Weights of a small GPT-style language model, trained from scratch on English Wikipedia.
Size: 25 layers, width 128, 4 heads of 32 (1 for keys and values), MLP 320 SwiGLU, vocabulary 797, 4.33M parameters.
Training: a variant of SOAP for these matrices, 236M tokens, 3681 steps.
Each number is 128 + 32 x the weight over its row's rms, rounded and kept within 0 to 255. Layers, rows and columns count from 0. Numbers have three digits each. The size before them is the row's rms in percent of the matrix's.

# layer 6 attention output (transposed), 128x128, rms 0.0639, rows 6-27,38-59,70-90,101-122, columns 0-127
102:137157106058162124145134154125171151117132068113146085162128110130094151133162115093141165130152127117192157116115133083167078166129136103168097100125110115071175181144139177105101096132104090156141132190130145144152101159174135065119119122170153059151108128138069153124119130135079181133142060090141148189080155130141096168139162075140099086094142109178147172087108142194132057136133
098:110198123100147140122110148124085154163152139143088129118109130136069043174099217101115137117108101123134153146128126130201162104088127143182143125134125168111107106191155082090095151121144071135094161120130126088175127108121045077151157141116088148146132166125118132088142099082120139126114154125057119112156111158050166120143134157163088151175154047184097173123146138143114110137117
096:123096167138126161113111098080092135146072114121163128141070125145118059104122130128157135112139096121135083128089106179136048124070145150071153159124103110155122179139127154093101120182093144136131129209200190179118124167130143082160135181155103144134155159102188158205114099139138127153151121106063111090099167126113134087137079126164129133112073140174085177126149144121146073116112
090:127161087109172130124069117159088132146165116103122154151167117166136166164135187080112100180132092152131115123067093155102178106106076032146115066136132198131158136146142137119137153113138168110184105177150172100146150151131080089165190147137137180130120119139115063138170186128097143140132130167146152155114143105110114143130165197120130209133157110151144181140152141159172122104082
097:136143165125136192097147130175086085139130133125143097071100175128155140110153150129162135090130123104201046117100153081159080138150168141104138119091059156169068125124138146137068079111075123090088112106135099113119144122164107168053137129102156150177135122190115171127137098159169169121125138109111155112072161116165146158066120170124176133130085185163093105120123127156161091089092
098:137129129117054072146152152095118097127141160123120144098124123077170164160100126136104091113145095078170081121119095137136116106172129109145090197147127084109110140123125123131118094105205085129140142106081188132134104154067109113119078145105126161075126103151132102157172216166152108122148114112199119152079148136088103170170132081072141085091105103089141175113067059112098144088149
098:140145114098137173122171140099080083149171151163160076144093143160106091102137150101139052101176141141107140132082139130124147109025114137162167124077128164109149195086137180119143119085102147125114110083071131112163090099139094116143141128118098179111092135106121127199119164126073172087089109133088140108121104125128107220118107119145133141111107111152119076088101188193163087146139
093:137124165100093107126068154110127124108119066137113129112148161140154102161113109132146138150112118105064059128127177146109078116157138222071091050165172124141165122093106169094137183159118144160153186174129136126141125107154156123117098169095195190123123195111133119168169120124118160111143088136086134129113158125121177104217115185093121133160080142104106155138101129088175150132138
088:151132152104062157136061120072151103077115104091134093154107138115116099149168162147133138124115165185110197111098121177142135178159117089112107129133057158119128120100181085057092090088068181103093141130170105094089115200150135133170146127120152156125100143201172113114145110124091089108103149183155124145130146085188122111170154163155122142150182137102153140129125132125143136102056
091:149095086152116150126138141101153144088178146113125033091143165155132163179110135105132136159074121116135152126178158100105104076115124028160118117127147052116109140068158181108180140096074161118115147174130067112141126094159136182119160121176129148151075116056173142071122110105095077139117149098151106178127114097152133108133099178120096147125132111077123093108112137074148144149146
093:086180130119106146111165210065133161142089158144036115119085103082161082071131135130124118119174134152181088121111145138181168105149201109113125135164099093131129161119160163085127140136103155071199112090140167112058120080136137157140100120144157115085143189093155083108133137086173143137139131165152088130122176165102103148166113136144134119141080114152117126073110114129135105137062
106:086150118026153118180124129088078106148163094163136132176175087108092107134156170132113163168111148117153087125104110149118172149161139145136088119118152138051100162123133156123089125080122122132133160122133180092143104126133094107162068148107103086158163085115158146149114107155104124172123125133116135135089171180155044081108125065171115148160109148122149141069156097097197062108086
105:148127083132122054147206122138133123145140135120065134160164133179155192112125163152110171092167149155111133177137168117111127109142154141115081132122147093111103076155114153098065078190154149128088135116127119128124085087104130137159097142108148135085138090061101105137139128140096143139116204088189127155128128110126172103191141141075111100102144139159156099165074206110106198078166
103:115071119182113107135174088138062166101163118115123110235104125123152162148201116149114098149181148171041128176180112137104105176105106192099117142155146146126091140124110116158066126082145113132082107120124157077162129123128119064116106141144133146155135147151091152187085141138084102147161173132131091157137120127133165123147147111066114115092193174145115170148130146095136082105138
107:076147107138178127082140159138161162175182105212146102178124159099121201104164161112135140140155105166150208120125129034159138113098095076129204081161123134109121142106115120128110152129137125115105138147095072150166127148069113096130153124154139158125108091163103168115137110144150136122114121114193148136168132200118092221142127142160114136134173068140092153136141119108112091140096
108:074125100112175104155094105112124104162143096123112121112121114079159108150132144118165122143119121187151125142175099101106144055119110191208163139121147092124210132152158093105115132088162051134113129110107136142155089116112109128100111107123102164185170107120107139116164155186151144076122086153099140121152159200161109117089082051193110099204160082101097115111108120095110084128137
106:064149135164149148118097086119158133101109118120177107144107095089136110159064122148135163058099100153140168079153120122164093159151095135194096122134162109123186137149184119120134140129113059129107163134096125167117099168096133123039046126108125074160086098088162148158157136139096118126089088131121134112173127140130129149191166094130133107143161073170098142110139185142136057140195
099:152131152155093108104097161131157185081108158118138085088076095155131142089073182135151100125134178139124154165124140153083134128162143137109146141109144172111087135132179122158090192183096088186112175118155134115148116104113146102081059104148108111164133109127105109187129162138159120103070157151236112160178101127129168134158159129130086167126142091057137110056106124163146159160148
089:093083098100118126121161170109159146092044109119126137135086151137098086130134124111130085149144068138071129139173150116068142101112063109100088116111191165138087156178156110122166135139114067083163101167094176172103109107146095218137163097102116178144119138107077133168145148144168160186161150157073114144139113165116102083134133106115149124064160102119101111128095136132135134089198
083:132094147090122127128154122139177179135082153043099151181178157209140096168096125115092169072084116098088105142122102062138134123162175134177182129132160143097092123183176138134113120167138089121149180143134203077150123146147195092100098122168128117168156108123206134119143182098127152113130103135128128161157084127141151137162132109150134168110148127135115091174125110134190125176150
085:108157168138063138135096165108144144111177102149107071153120148111177164152098112100150088099156119146063167110092140111115078099152123140112140114140103051100114093061062129145154093129149160181114163137069144156141078137119174134157163115147076204121117133102170125107147171179065142107114101142167127104140165126109184155131119131111172129132092134164124118123093154178183127046089
095:148127137077158109129150130159138150092091112157151088094141098116106139190163102145103097100173160126229109137122124103124169160112155081051099085150133150133169112083101114109134081082128157109121073142083143092067067069131108130145141189121145083087145072129171163110177141090187099162067167122091131144121060140153136146135166068137127127135163151135147111110123142132114106110083
099:076082118142080062127139152155129138155115181138114124115138112190162130115136088215099115104127114123128101120129099155094161173155152225097166172136163153165107098148107138133067123117124095108104117143102133064155130141110070152132135128120105166156169106165161103190162143083098129152106146135123104119107146087155138131168152086103160121140168148116056083142169179059127127070065
103:142121112138094117134138150127135140135067125065192154128157090092198171166151093153113072182078138156145119109137112114128093152203076118108150156076151164104153141103191140173164111114094090122149121171093127108138163154135163158133100072081154124202144170128086082103171105078120113141097053124111141108112092094140108189100113098101089125147097162141155137158126100160148084130183
104:090105163099130175114177187143111162176130156115169102108108138122096140125137175122142105094110137112098070112142147138096137160169130115133110097190114125099135115114166168077092126137138088153148172104139099096091161066097159111127151088103125176078150135161140138166209126075085203136141121114118187186130161124099131138107120161122148045154200133077122104171110124149178186121085
096:111139139079090155163143112057087136220161128109112095208104144142123064113174114123080127178133178140144144086124141154113093167118143145187138159076168069145140142076125154125117147133150149074132111091094080139052131085110134149102136165102110094159097098163156175113136093150137184142113140113111145112128147209136117076136151106161152078092100113167086135119142149075128106138148
102:213119142139067108103140211106178183132154133127125123099064109149114113114066137109171118123111155107099149059116158120109174121151060121156110101101132143150141136125162154121188125165115122141142160139091116119175046155167128096122151101157161130087130157144103144102103156121117126139127102140155115113077101066112112154121069091152079194110160174198198168085120124132094115141123
099:074101071140151131184068089157105103139124068114167094152135112133109104144128115161154102105036166144107172130092129138138126140114104090159118123179120150133117110143152143127191106125135159124114143131143109134175093197156192184133101125153084112209112123098138170117145089112134131096150061103147180147114159135139170201124117117146097114158107166127116115110209153091136061191113
086:118132130145154115100092134138118094109099152137102150165158153120116085086136169131115154143195130125176119130111055090147100095077150068129070146169159106100084150142137166153133080176132213167164104160105088163115085147114121121160109191075106122084147109164082125154115138148153121115077150103204166141122153056115118058197113143123106158130075080114102119168079134134128118145119
100:130066071156168154150128107176151105145163155136164159126079122113072116126117199143133160176095171113124156159135107075116164089091103150191107180150101181117071128193115099173100129167127144095126122148177139125120166187105092112106175160123098090137155108123133170112093133133140067180163101124112175119092129097138122144102113121222188133115116162125148155157132075137086102168137
104:150114086174103154149104127126173145116157119172134179117149150154117176107190107131055099150121127078129092095192133149129127068155125020111118100110189123125203161123129166170151140137140167152103085107141076192128170179119127128113166094131099148162114119139091168129087082097137160122162130117087146131149124142144096103158089142116104181137144169146163096174176114090100146114192
109:125160118152190106111066150140105119134091096166168151074112192091086122114112119165165183118188166180183057095104161173120147166129117215120122118109110180149178138146080155105100147085143134139154143081098101152099127098163110093166106152125126140076176127149104157176153141159173173082115152139146157165097117087136107131117127094165145110064126136130120157119121115127095059158092
106:145034093201120093113117131099124133142165103132148123152173143111161117125118122080158157160107168144062068112160096139105073111139140169179094084111108111151147137080133089168104112051142109077108143164170099180185134128127166160128138148103097098167155106151154077122118164098079115090121156187129180102115064098135143110076157112097114103116089151081158126140130120104087113116185
089:193090119148133152126079134132143118186110125121184163132129125150166131111068049147171146104147150153149089097080168118131156133167092135152138144109093135098163114161099140090124088191168132132162090148146172168172082101134070155153141130120137114116059172142121136199108168118138146083160142120111139122183179103119115171169133125070122091096135119135093161074126197102182135191172
110:099048172120111139085075130100128169123124101130180153146123060065131104163143105134127096154176091186156152124150086094140179097163082132106149140150142182126131128136119118145139157156152151138133126147074186116149075146179190082133106165150141131178153188154075136120112144111092118112149085159123109119125157162152106154145045106179094114135110083119078060082163118089141128120169
093:132101103078167114054169146170183140127097125166147085087132110117048145122120108133164175127073156138146136098117115049157092141132171153129086098156127072146128115141178118124130128167156136082155133111091147133140115096149094144155115033131103103085155121135096141155144027137164158140134162112113161167152162147093138147064144124116133172102088130110112128123062138120134045154152
107:165135092128145218171116123135071111060206088110155078113100099125102117170083111161135121142098161087118091126162123160165129138104168105193137119167070121161169176126125153056071145187099101126123138157118109095158085104162192133074115128134091109133114150061154180123114142136148101154115126152065080120145151135112104119089134112122151121128116164124086080097172125139161111173115
092:155189141095102133097115137117167124147148131099143082153129163150164180108147135033124106144092145053157147124135103120096114148096108129087110099149163130063085162123068165150076110126111189087089141117121072098189145095169134140112147153152169104101151121116133129128139062140123153171117177171199137107166128035131133134081113151162147150147117185175140109145151117142144121067153
098:064104156137095148165162175088091088116155136128158155132149093100136145095117088122200104177158098159087082193109147183115141075154119140158082069144104154142108129126154101091191136140171147160139147186116118113101111084200096115140127105122181173112167208146144072103153134108168129138144095091127126119136141124136061109169132184099089155114095115173151082129130110153089161155117
101:146138179085110166119157125137161159134161098106133143095177193170097165139156101137091122160145162084174109138125079094138174155128174154046110126140103117107116098137127183110138096122159118129162103116150158137128188139157066105156120130094152160121155173176140161120159086153061143150149152121058123153117154110089108124154128079106098114188104118164084149175194198095124090089071
108:134119071113098124134159187168105094069172129084177111081125120133115125137102136149171084126126155061186154031114096139107116154149122164122094109142100151129153151041082114190104121128078164153096155093062175089133167133143138135143161137168129172086144166124112137110159165126192106104070123122171124165133146163108112078112112116105095169142134116131160135191123119129114147117065
110:171251114143118110091095152128126103137143137195126170122111121145116161123138121127119109122139093156170110115128147098118141129043062174070106107111103105096071129148097149110146149175150093089044158132099153113131107174121066137165107151126115086131066090139129196136157187119146134173106142109164149162113143141119138146152150123128091176103087134150143053123120122175154077164120
111:127141116139166068143192110138120128170067152125112125122096153109172173047123188157090124127089134094159109146149175122147133131171127201148151161124139193113151147150081121160060113185145152133128126134121131125158138131130094131149100162123154093067112133117142059110118141113157146163115141055079082094184097091123188091175126158109096076137134149099130089164108097098082188136100
106:103102131082136159134139114091146118136165176152117148060126129123122168099069131084175131212065122138065143137174145112133127134127131159192169141073150157046130159154129084122179088119144149149059147123179106143170186132137109089144129113157164125124101166099122049112092127120101118141140106156143115136173113095119109184164169143173144139122120095049144145171113130101163142156082
106:145152126122111219134139096084131084099134106076108088086141145129121106093126137144109142159076140147112163156143152178122097174119123141138097162044101148078049108162082128119204140112153049066124111117125097135148148101149086082125074043215152132116127148098171115093132126110143122117099137147070105134130117112134089046145091137130117172110106119147143117128102121152134131143100
109:155145155106170124114122149119097101097150146104099144152099137184104150085144148089119174189113145113085126158106157136082140141097092157075056068155100074138095142096109093070150135102184103123093101068149144113112129151127128083181130210093129164023140147146123136103075125179198142046107099153170138141108122138156168100097130146120115130139155127114141132127112127096135186110143
106:129170097113161067082081100195141069167139154152058169176119110103161107142098161169079112092154097116073162142125143129131191131074059108128132136055125096135086138160090172117129120066152114130104109158080184162145087108124070149103120155153151088126107064160135099121102111162166141119101152111200084127118108089113131124123144134106123165124105093143074080144135124093120096131137
100:140144102150076116122141154232131127064154138159089062072115132107183160136093085100169189095082150131115099103169115142150115138056139142103145113113046094102151104158111073147049134095142063135130170170088135117123106152092136137131109129145075119148191156116107105136142160097074108097097130116126113168140124083112099113155173129173120090142109135083173102099143112151106143114123
093:073136064188097144137124130108102179148086139150112140115199080148131170153185130117110097157127143153137138172108126146146146146104104058166144109194112129111126075174112141084112167078146095138107136121152151111121146077070150120124066135137139087125163133128080098124133132085134121167159168140180158115096101111173110104152188176094119062202160122149080085177147127097154086127174
104:109158173078120131125131100126135142097136101139101125176117137148139128100135177080170176129155176133086149133150140085163110128125103109158158108045145162128113178114172126131098172170140111121126105100163065121144078144144117088110124085133171172132085125112058128111086135154133126186140110087134165075234126126128073120126135194132116162147148113103167092062120153179040121150149
120:157163127130134183145130130141195164109144115086113105166151125124144189172097108108103114148119156132093102101144163060095174128210101134148121166142168175091156064094121129167192110122101100080088186132141161140200187159131128157152110122135141142172155119135119141116164091161150142141101101200175110162191125152149086163088153106111146164123105181095154125121169106111119080172094
102:157174111101146130217142063076136143117143124126114154155156141149135131097108062165111128115151167140162109090112125139196114153057184082168086135149132089151154120097156143144226108138191111148105137125114116092159134175076107117111131085109174127147202162102118093126149111120170081108085129159072133135151101155125085106140159086124093117090169158113129119106172164160107073111109
114:094114119126085108147116124117137129102144088131111142074102097192160125083134110117137112100122102107152127106088165141143130080097152139094147163164133113148094151124134097120157198135188096146186149105093092139189071148131176139126121165077135133114108115077059163145148152182160139199182148136163191120165095150081061163094143113112129154104102065080052116083127094174153112131147
100:102169115126128174137109079142110094106144089067167130160130051083133141110158124149081182096055121116114141169109119137134106051154099078138104200106122152168128140156124099100133091137123123145066105122134154096098077159133143118147082082106175106132083187083087151114089115088128134157142094071169101124192141176116139187140155132087121124190128129120133093141075175141164153135145
096:135144112076150135114084148132153126158130113116192128108119138106124131136172186068110102073125062073111196179157126121156126110087109111067186117118131123202116108155084165147105157202150085152153065111107136160144134151163120110119120171142134145106053124085033126087134122148124115174187143132085124136161139114138199070121112068154115134143128117128110084129148113143155123144119
108:140138156139105164107148149147164145124099082078105147049115169157149128120150149095171135146109143077151148100191109137125118086102106100109151130171127125164121110104179151118109162132130177098161103073117133150131160152106193158136164106119140177135165107139074124109123028151114133144154117160078173154162090126159175134125083092091093205091132117151133074237117154121080132102121
097:168178093142171200151152160180157139164083173143127121145136207104074121083156101111156090085123099127144125147098119164161100116109172094181150135158140060157159140105157125096131172100122097092156123125090113133120143118154110111054111158078120106095158065120171131156169094140176095171115096049103137128126144121117093112068143141112174102115111104149127112074139108125154079165065
106:145115186141105123113069082108125141147140111141135175120111156125218154113117106104178082189083150126134141193114166143157161074120148107164184161103142122068096141154103143111109142137107162172169112106105121180124158179135164086100162147107110126119093156107111113054091177126148108106103111132171157069138113141137065103150104121171121090131166070054145147143171145151103195134103
101:123110181175095132131082124087095129110055142069079119122147143182125123092136083153131155107142118227155139107101093157123183162126143139107114115154130130060120069173132119149146063128113129141109112127164133100195140151070094137189110136122108112103167136096115155120215188090104093080139179143137156140140110141105109091118111085160098118109143089180071167129136094142149142095158
094:113149133153118048164141123095136173089067097162111144177147191153159133116089103183106123091124153113109150088118163145143137110176164087112128144101124121148173138108130194120109088131175191172188124138164158156138101142186133174129127162119145141105148169104139116122141134088115130172091065076148171136120109153143127139230180135096088075080126133107133149100086140121085192112102
108:218110128124105083115135123122176170121094064187077090109126161138141144156104150112066140111110186079098132128153098152109123153071158157078145127101113092128103079101133112155143174121165125090116094105209123131104114147174170188139171091105084107158164143137110123133096162109107109137157128182097151169136128122127104151104091150166151160099145193036161163141180123106165139126113
111:108128055155160118127124166118090096149090093199148116131130121110181125106148168140106191119133084103175148133147155169132135060108056134110147072129100101135130115135059129132124103120119147146052100109083141105156089147099123177097125147097125129138081116099095101145068114105185132115164102130127095102141137081136101116064170160047169117142164118143194113157091138195089131131173
104:096147124121160149126120100115137130205144120103129127146082145140153139151147194110121148122147124109127093161131149107157084134158173123165157127104126098158123088120200104069146158082109074089163123121183104145093087141098163124171161098131146086165157122108140141146091048091045126110158129068113140065129177106108172164072116123185051097123113144121122105059167087136120098133177
112:080038109082098089117078094068126092126130097155182139151123099131138097137094101123136125098140138072130175117129080128132105161125156128136158186129164124142124075108094095109114141107131127172146102150160123144082118112142175194118124144101144142135102105122118043046047145097116124049221110142096102082111123148130139153151119118161109131115174133109109203151131098124124083132111
098:175082168107071113111093163142114106082166091183115105140102076172123053110196165067134168119182149155171159131174120165137126111087142125131109097137127169148135094141154204142118107130160098127077043063139149131085107150103111104065136102111088120121128066112074158145127059105126084130157138153101138136094148144086084110141127144132121131138128106134128118104102137171088131185151
106:139112077129128143108073117096133119127108153124076140172168107099131084123172117116089157155144162140179116140105106126137118073075166049131032122163116070054104096117123144109158122144164144176148103120145189149113143172151142142088088180066181139116059174107104159113101177122152124108106137179151092167150140132098130105176135111087094091084098124129129161116128155151196151126158
091:075177167114114127134126133129122125112165115162115123110161118127164130141087131108105108144131107115121136125058126172163140124126077042142136134133126127144113155103210110124171185138097219139174125085156123142117075086052142179076144132100150152131140114146132094066136108173180101138119126112186119139150195175140178123089132153130083120137102113048147092085149078168097154168106
107:092106124138133071107128086107125152114133096181089095149166081129100156129135100142126158108155120056142163092148147107129169140148194094165111132100153111224154101108119166143125148172105199111154115130134101169150086124127133173075164088153095091173153116097156184167194166179126105208194161135162152121166157124146096092144123111119205118147139138093094152147133144111119156107110
089:181120163197157140188154077157151144101141131120112125115130138116132122060105128114139102115133120150117171094163122090138091104175168120170140042109136097168200134083157128135119097117126124116131162103102055123165140178157105174124118142085093114175134057114154171093120168158061117084120138186073131131119137140168182105143115120139087079138110103147157129104098204148120101114189
102:114066136180176108147138101088150144129136134169117193152176152120111124071175122182176088116151079119075137175190128097108138128200184078115139115133110169129130108121160159138077087155080141166087078165151108126154122087166080115175116121078133115084160183151162076122090092136124084177191137110131106112115134103096136120088112094158098112175145172140150112167116144121084138141113
102:117105113096211112136166107092129169176072066086106099176121151180130161144098125137065124180110149179081133162163110187133141171154179156105138127090140085151142169071128091177104110128155129106098098117162141092153148148144152113156110109102127101143117103111173164157116124120166149119102115091120099150164221154149149110125168086110087196100099141080089148130125137078131193154127
109:130114109145177105173164135085195112174106150153135162189160112122168142132117096126179158135144074144121121156127140142118115155174147209053142139129136174129160107115125128094084143189097170116127161124188144114107156084130154138174127182090125089065180144089150097119086095086114176121097202167140102138124102088112158081141142075128124132157096136181116113123109149112214151140115
100:129155099195144098083156133081130083171145117154134159087183112118110109170113149130115167143051146078160172151118147151127106165158156111068096148108063088150098102151069089088108146137131101129087122102144134057158127124075159140143134097182068065142133085132128116125150129123106135128155182103129153106089179151081157133133118158159158098075151183116105169124172124105088198101161
097:072113154182133137069140185173121114147055080124133148112131099139180185108160149125145183131103100087183102115180089144177116094169128097180166130085130091106098117123147120163057119087101114132143110067112140125096126110193137123143119101118120133113061114098104099135079169138157212156114110157180129092098157113167157146104063144097070125144110080124139098160119121094118142114113
092:124171149096190165115180116089101174126122139138141088145156120079095110132080127127102120133153148152153109130162137107100158148119164197148105132146162131133065050137069099132114083113101202109125169118083169095119133034158144156084103092121142134104159128112158126095162169157168098093098146192137101105111130123099249143143116160127135090138169103135153135142138187122155138148113
091:115078148101096127175168136100128101111143117142171197178054122159116137128164109090155093129150086115124194114074086120145106108124146107122096168135171072160125053165139128181148127182178099086156134147158167163131179094120151096124109135110095186084127186143113104126190163167146093145163110165054098082156096127128087140179098168139113115161134135142098153142154114145114145138076
100:166127150100136184112131095127078086131122136095116136126086185140137213187111148214135112095143131121179164155082161125176151163109170114175123132045143126098130104127098181140132158142155128128124132136052150090087135160115129087128123059143176140146115154139152176117121078128132159141074056120055175142124133190135133133116103121064123109099137133131156139090179134152124118169123
081:146125125175105069137131131176137116128049140177124157163090120070122095190085134071120125101097107162143130109180172096116124134069124123117108171104147112147076084119092071196131152166113075126145114102175134090115105105155099135100127118066151115117129122104086156113192163110145104130095142143167150105106139086108135127163120208120115141223106108174103143150058130151102104089141
099:119141135128157108140101039155106108122125152135114122122145179161168103089138108156107178098118127088068153069147173173108112146140137174124167095106068100193126099102092156156096067076097073211154120134160056141111127128156097145136192094131167107136119115170131075148133097186136135136108125109098131138127099114090157164175126162190080147177169150095110142119167156111103155149147
093:114151161113056116152113141130143164153124130124141136079148190095188095122107137133082120114206134146134193110088113098091166129110131098096142138145185130185169084148146196154167105162109154120067142110154183117120138158101161188078103129118129141138129149127111098134164151122121085115170111153128138067148134070162124129131090173108187132148094200192083112169113117149085181079114
106:162052111125111073132116115183196095132114129143131116126123173153169120138144131098122125076131141124109141126106170146123089175165142193106189153083229149177113105136101139146103120104093112114179149114166177186073191099207070149123141132076102110157113068143123105168120131153131161121117121100126125155096078084167176135168138154087122144131134145095159081153106150118141108094129
092:136125113097132179150128085182140099060146151109118193139106081084121122146118162152123123178178098100135139183116143141169146150137122137147124104128095131155105117090097056116146125136193131143193074114078179119131204118096134107106130147114137154128084169181156167103122139109108130100169165143075113149085120232109188118121108191072083172136130131121134136154115104149102153148074
093:163156075090160134136097199111084106166099148087079104137095163119110105112191175109155095144144153064197062147085122100133131181161078169106146163113123180137110098127105205106109123147093148105071091139089141133132151115125156137223110141164061148100090106088142159106131150140109117129122129084142068112097116120124166116135149082113097093160171095140142106105122100095114154159144
090:080109088119115117135152111122138087129165134162132129148124097108115070179131147127113103090093083141117084081091142128128078174155112109185163201103140152086170111129072094129122131094127144124121116208076083149100129122111140116169137132167098154185096116142156104124099196083107165162103065110130152130106158191153103158137064107180119149107115067211106114100145068138143095166123
102:134175132181096091075117067091135127164131112162116107129166072071142124115187082113169182131122107185163065134131148138131140115155137140098121145155173142138107114107112130144101123087147124153123125144127091123113090106111137076097101133128124089143096100113137050097101108136043094193084192186107157120127109067143097131176131137151179114188141107122152119120193103089204097143135
094:125114157124129147153231119065124139152111133110064134149146130161108092162122108131130084193112133155055106126173119162121100154160112064172088186108108162131217092108162136126150150116075184120177141083095119143141185121120115128153111065180145100128189139101161081212117127135116094165131153144115091110123099117130107127113092107165159093120135157126123105145160162089103166129104
090:117080075103146132113162055112159128188147152132091137154143136155113087145098070157149118140138098118116136082145080187072135119108128120157084092123122139095122142143131149076182076079115144131191119129158139082118184087097161144101128179109082145154098096187080211132063139112107144129139121131166105130084131161154139138129170105135171169130109170138115194120143128044138107137180
# layer 6 attention value, 32x128, rms 0.0516, rows 6-27, columns 0-127
113:164096078157139144090118089100148175127095153150159130145148117100086142081129148078176123077147117097113093122180106124069111067146139144129088105153152088179184181075121097164105148136205184134161127112129134115105149162119171105111142155073133130165147123113094141105067117133109127120112200197142128090109048140141135159104089080118091114180078142090137119193135119106150127136172
098:139057145140139194140136167165141196129160142102172113075127149091126155119137116089119136114146078142162153135109090074165061083155106154083150135182138128044126196137121139160143140129129070135142188159183096114085094133105115110126100123096104122122091134141126113133101131097072047080104107091116100162145109102109155177173152127130096128144128147126111095099113072138087056179142
096:120114069107082165086122131094124134129160099085151132114111178125143146192133099085178106181170123082163166112165083103135097167165120141132146144196153128192122100152090144178131142143093167130182160120099134077128167095110117105166106079127159119093114216100106089068106101135145164125149117129186165116146155122143135157131171166094109174094123196110158125158126093126104209129102
097:134133088144085146135149109128142158106051123107089161122129076104116087154067149120102111048140148116105191146142119082154119179154100143093135142136145085154147120093120102122171121181096154105145175087129159112096045151138150164121124116140161148149125107093159138124131058159147123164137168121140108169137158153184175160126109148051138211112084116146111052131131154087095057129114
103:161137157117113106168106096118123066169147118142166110112134127109166027141090105153134206101131141104159123076186157098151171095109117170104118157152164126073139125129150152115119142153141128144154152137093116142115139148111131071098188173108084142119166130114105161145079155087151111052098122118131120157204091149061146096135122151157157132113129098121199144113062069096129206134115
101:123156114085227209112106099159139135142139116080128136070150109167021122192148149137065158131097149130147104119112124104184109112089119097127093124145132099121097146086123083197167189092112085143113126133111145123113130150105131122097131143139107082113150148125164198127190138103084091105166082105093148155103182193124125151080094133119151131103147116145128072134134113121174111138152
103:130062155130119095118125133152110153133110125167133145118117131055131159130146097165087083109105102149113125103171068172113068103088108149144103132142116133131141185147156079123156146111170124154168115084106100165125121162104146154038110129142203188138187140145137158099087061129179125142117097102098085119100101149163173024179143112120121104176163089174135095164130114122166093117134
094:164134144118122147092137148113139098133150218115096118163131100151103102222127136102086086094137141156071107131067135093103153118132130134133187138146083111086118160187134165085195129128143066111155067145139116144107168092108149122111111130164130086133123079123096188089143124145091119083154201141120136091099109070092081109118163094148134148154146105152163153089091086129100204110165
104:114137111165113150118068174211115124148089189133071139145148131102178160201114125167120134168099130122081091147144142059195083121098090117099138117163102121139132135157130190137148113134079058144119129155156134177137096167115077103140163117162079138168157138114137089098078183058114116115150097067167116156096113117139136118094150115167162105121171119109108116074073154172146129128119
096:139093121163100082146162071128076162163152118090071089153205160108106106110160129111112168164148136140136123157180138133092087193123108165213186081056123163102113175117166153180152146155124155143144121099128149100161127149103118131094154136138184123145140087142166152146136134104102158128092176159169205179151170173150108126161143127121153170084140121110107164173122090158084128124163
095:103103202119165088146109135140132142150126139060136172174127100109050156104115077132169165168114141087059143128113155128102149149151100114094100125134104175146104147148185092159120182116049158117084159134145116164147125112130060120108090124073100093092184099093132094141147105121064097108126109112143144091102152092126151219162129146173158185149169116136139150126131137102171146074115
103:103161116079214165105140116101147122140118085144102124107091084144100143094113159123090149097143127141149120176079083140112046133147138125163142108160139159174191154142160111166185119134151123148114122117096118140116152157106166095120087106137113134121139120146162043119109171103104142129132190115132077150127104107145179154118172106142163011048169172166173126121174120075138133126120
101:120128147129093116148110178105100116103144092146138086081101022202130141146069113156133154156101097129102075147148091101139084090081102107197167141142119144104101098167157067155152100069107155089126108170147135167140152112131159142163138158112124146164084131114152181132154169126128191110176151167136141105175143166130137177075099114076172126144099067157086163125143090111114101143089
096:137120097166163152106114163112114068069151106128107110130183163162120143103147173076146147133091070089208129092154123086117095147151129078183141133093055120149062095114105146124183087109176105116121139111153090160101140165066151104190140110102159113124138085140154128101155127150138109104124107117192105144125119134120146109197163162159120184122155128142216140068156145102123097171140
108:119127176107133114144125109140128100130129107119102184173132136050077076138159186095151119117077135163108118155131154098143099080082142121136082210141074093155137142164176175162217178116162143144118150159068155078083073149138144124148149158130158170115116152092126103165111131135130099156144121133101114120178124108145100094130174078109199119114076131047152143109146128140082143165141
092:162154181157108174099127123092114115125077083121140143121175115177055117132155123112185123108119134163130107080114114142144154181149173161077083121119093141075109098201100149131107142142103097131064125078119062121067091120120189091162101135135084181134144074166143132134104152118098088150126091158128115120077159056111116082160102081178108144055114158114146159126129160100153103130123
092:160149148047143163104067177193117128136147097123130160089142087137079111040138069148133138107089151136120154156070133151151104117133140100105177125126151129119144175142097138167088172140077092194153109107167155117075161124134105113072141196145192173124139136109050100115146119153155129087141167153122120139188117137134129049103093079159099105127139126112126151156129139124115097078114
093:148130170157110146119119100100154127125118160115120183101174114134165176108183084083107124216169126119094101180103105082120122118105104160152120131156175087142120133137122152180093078085076121097188115092169092138178104105133097082102181072124111081070169141116087127144130081120131085168172190125169117128115188144115125097104118141129155085125134147128080200160102176098163114132156
107:157111130085133133152061084155101125133203139161114112089169124147125168100109135098103087119163147105094172144137155150208134107091112149154201143108037121068206140160132139129142113184186184136092136132151100127156153086115093102057140142138117106131140128133159144123142130099089128088111088152115146187112143142164116116104112159088054110154155186160135153156112155152093169125090
101:135209098146138124154147170180126107129129105149115097064138084102089137135169178131099165143134120131161127100077142166124143089139106142124155091160112142142145153126099137066127137133195095121141146075103106161120136143129140027081159122070145180111116134119081211142122105147183144117103140078180142153132203114115132128094107132076128099111101103121134134053102172168119133063176
094:096149136162141083101164069086108152118063134137155157057180140104154141109154110123121118091129125142111103153097184089103164106129180150144149169194143135161078097146123039156128115122118093040067099121143142132118155106148075157150107109154197108133159142089135126076114115081167133109134113120162124128117110164081078100141163141132077128079146105134196129191130140111083146085135
106:127105130092115141175105171101099153131110139101151143151094110133124178097160117073195153111120178091087126151160166145147143159129123125076100184136083138141127087117107101132118131174090107131145034108177141127192155137149180129093112149174098144082037111119111081144129122105103175143099133142175138081083128180133190091115187117179081105094158133126094159102151170113107100073138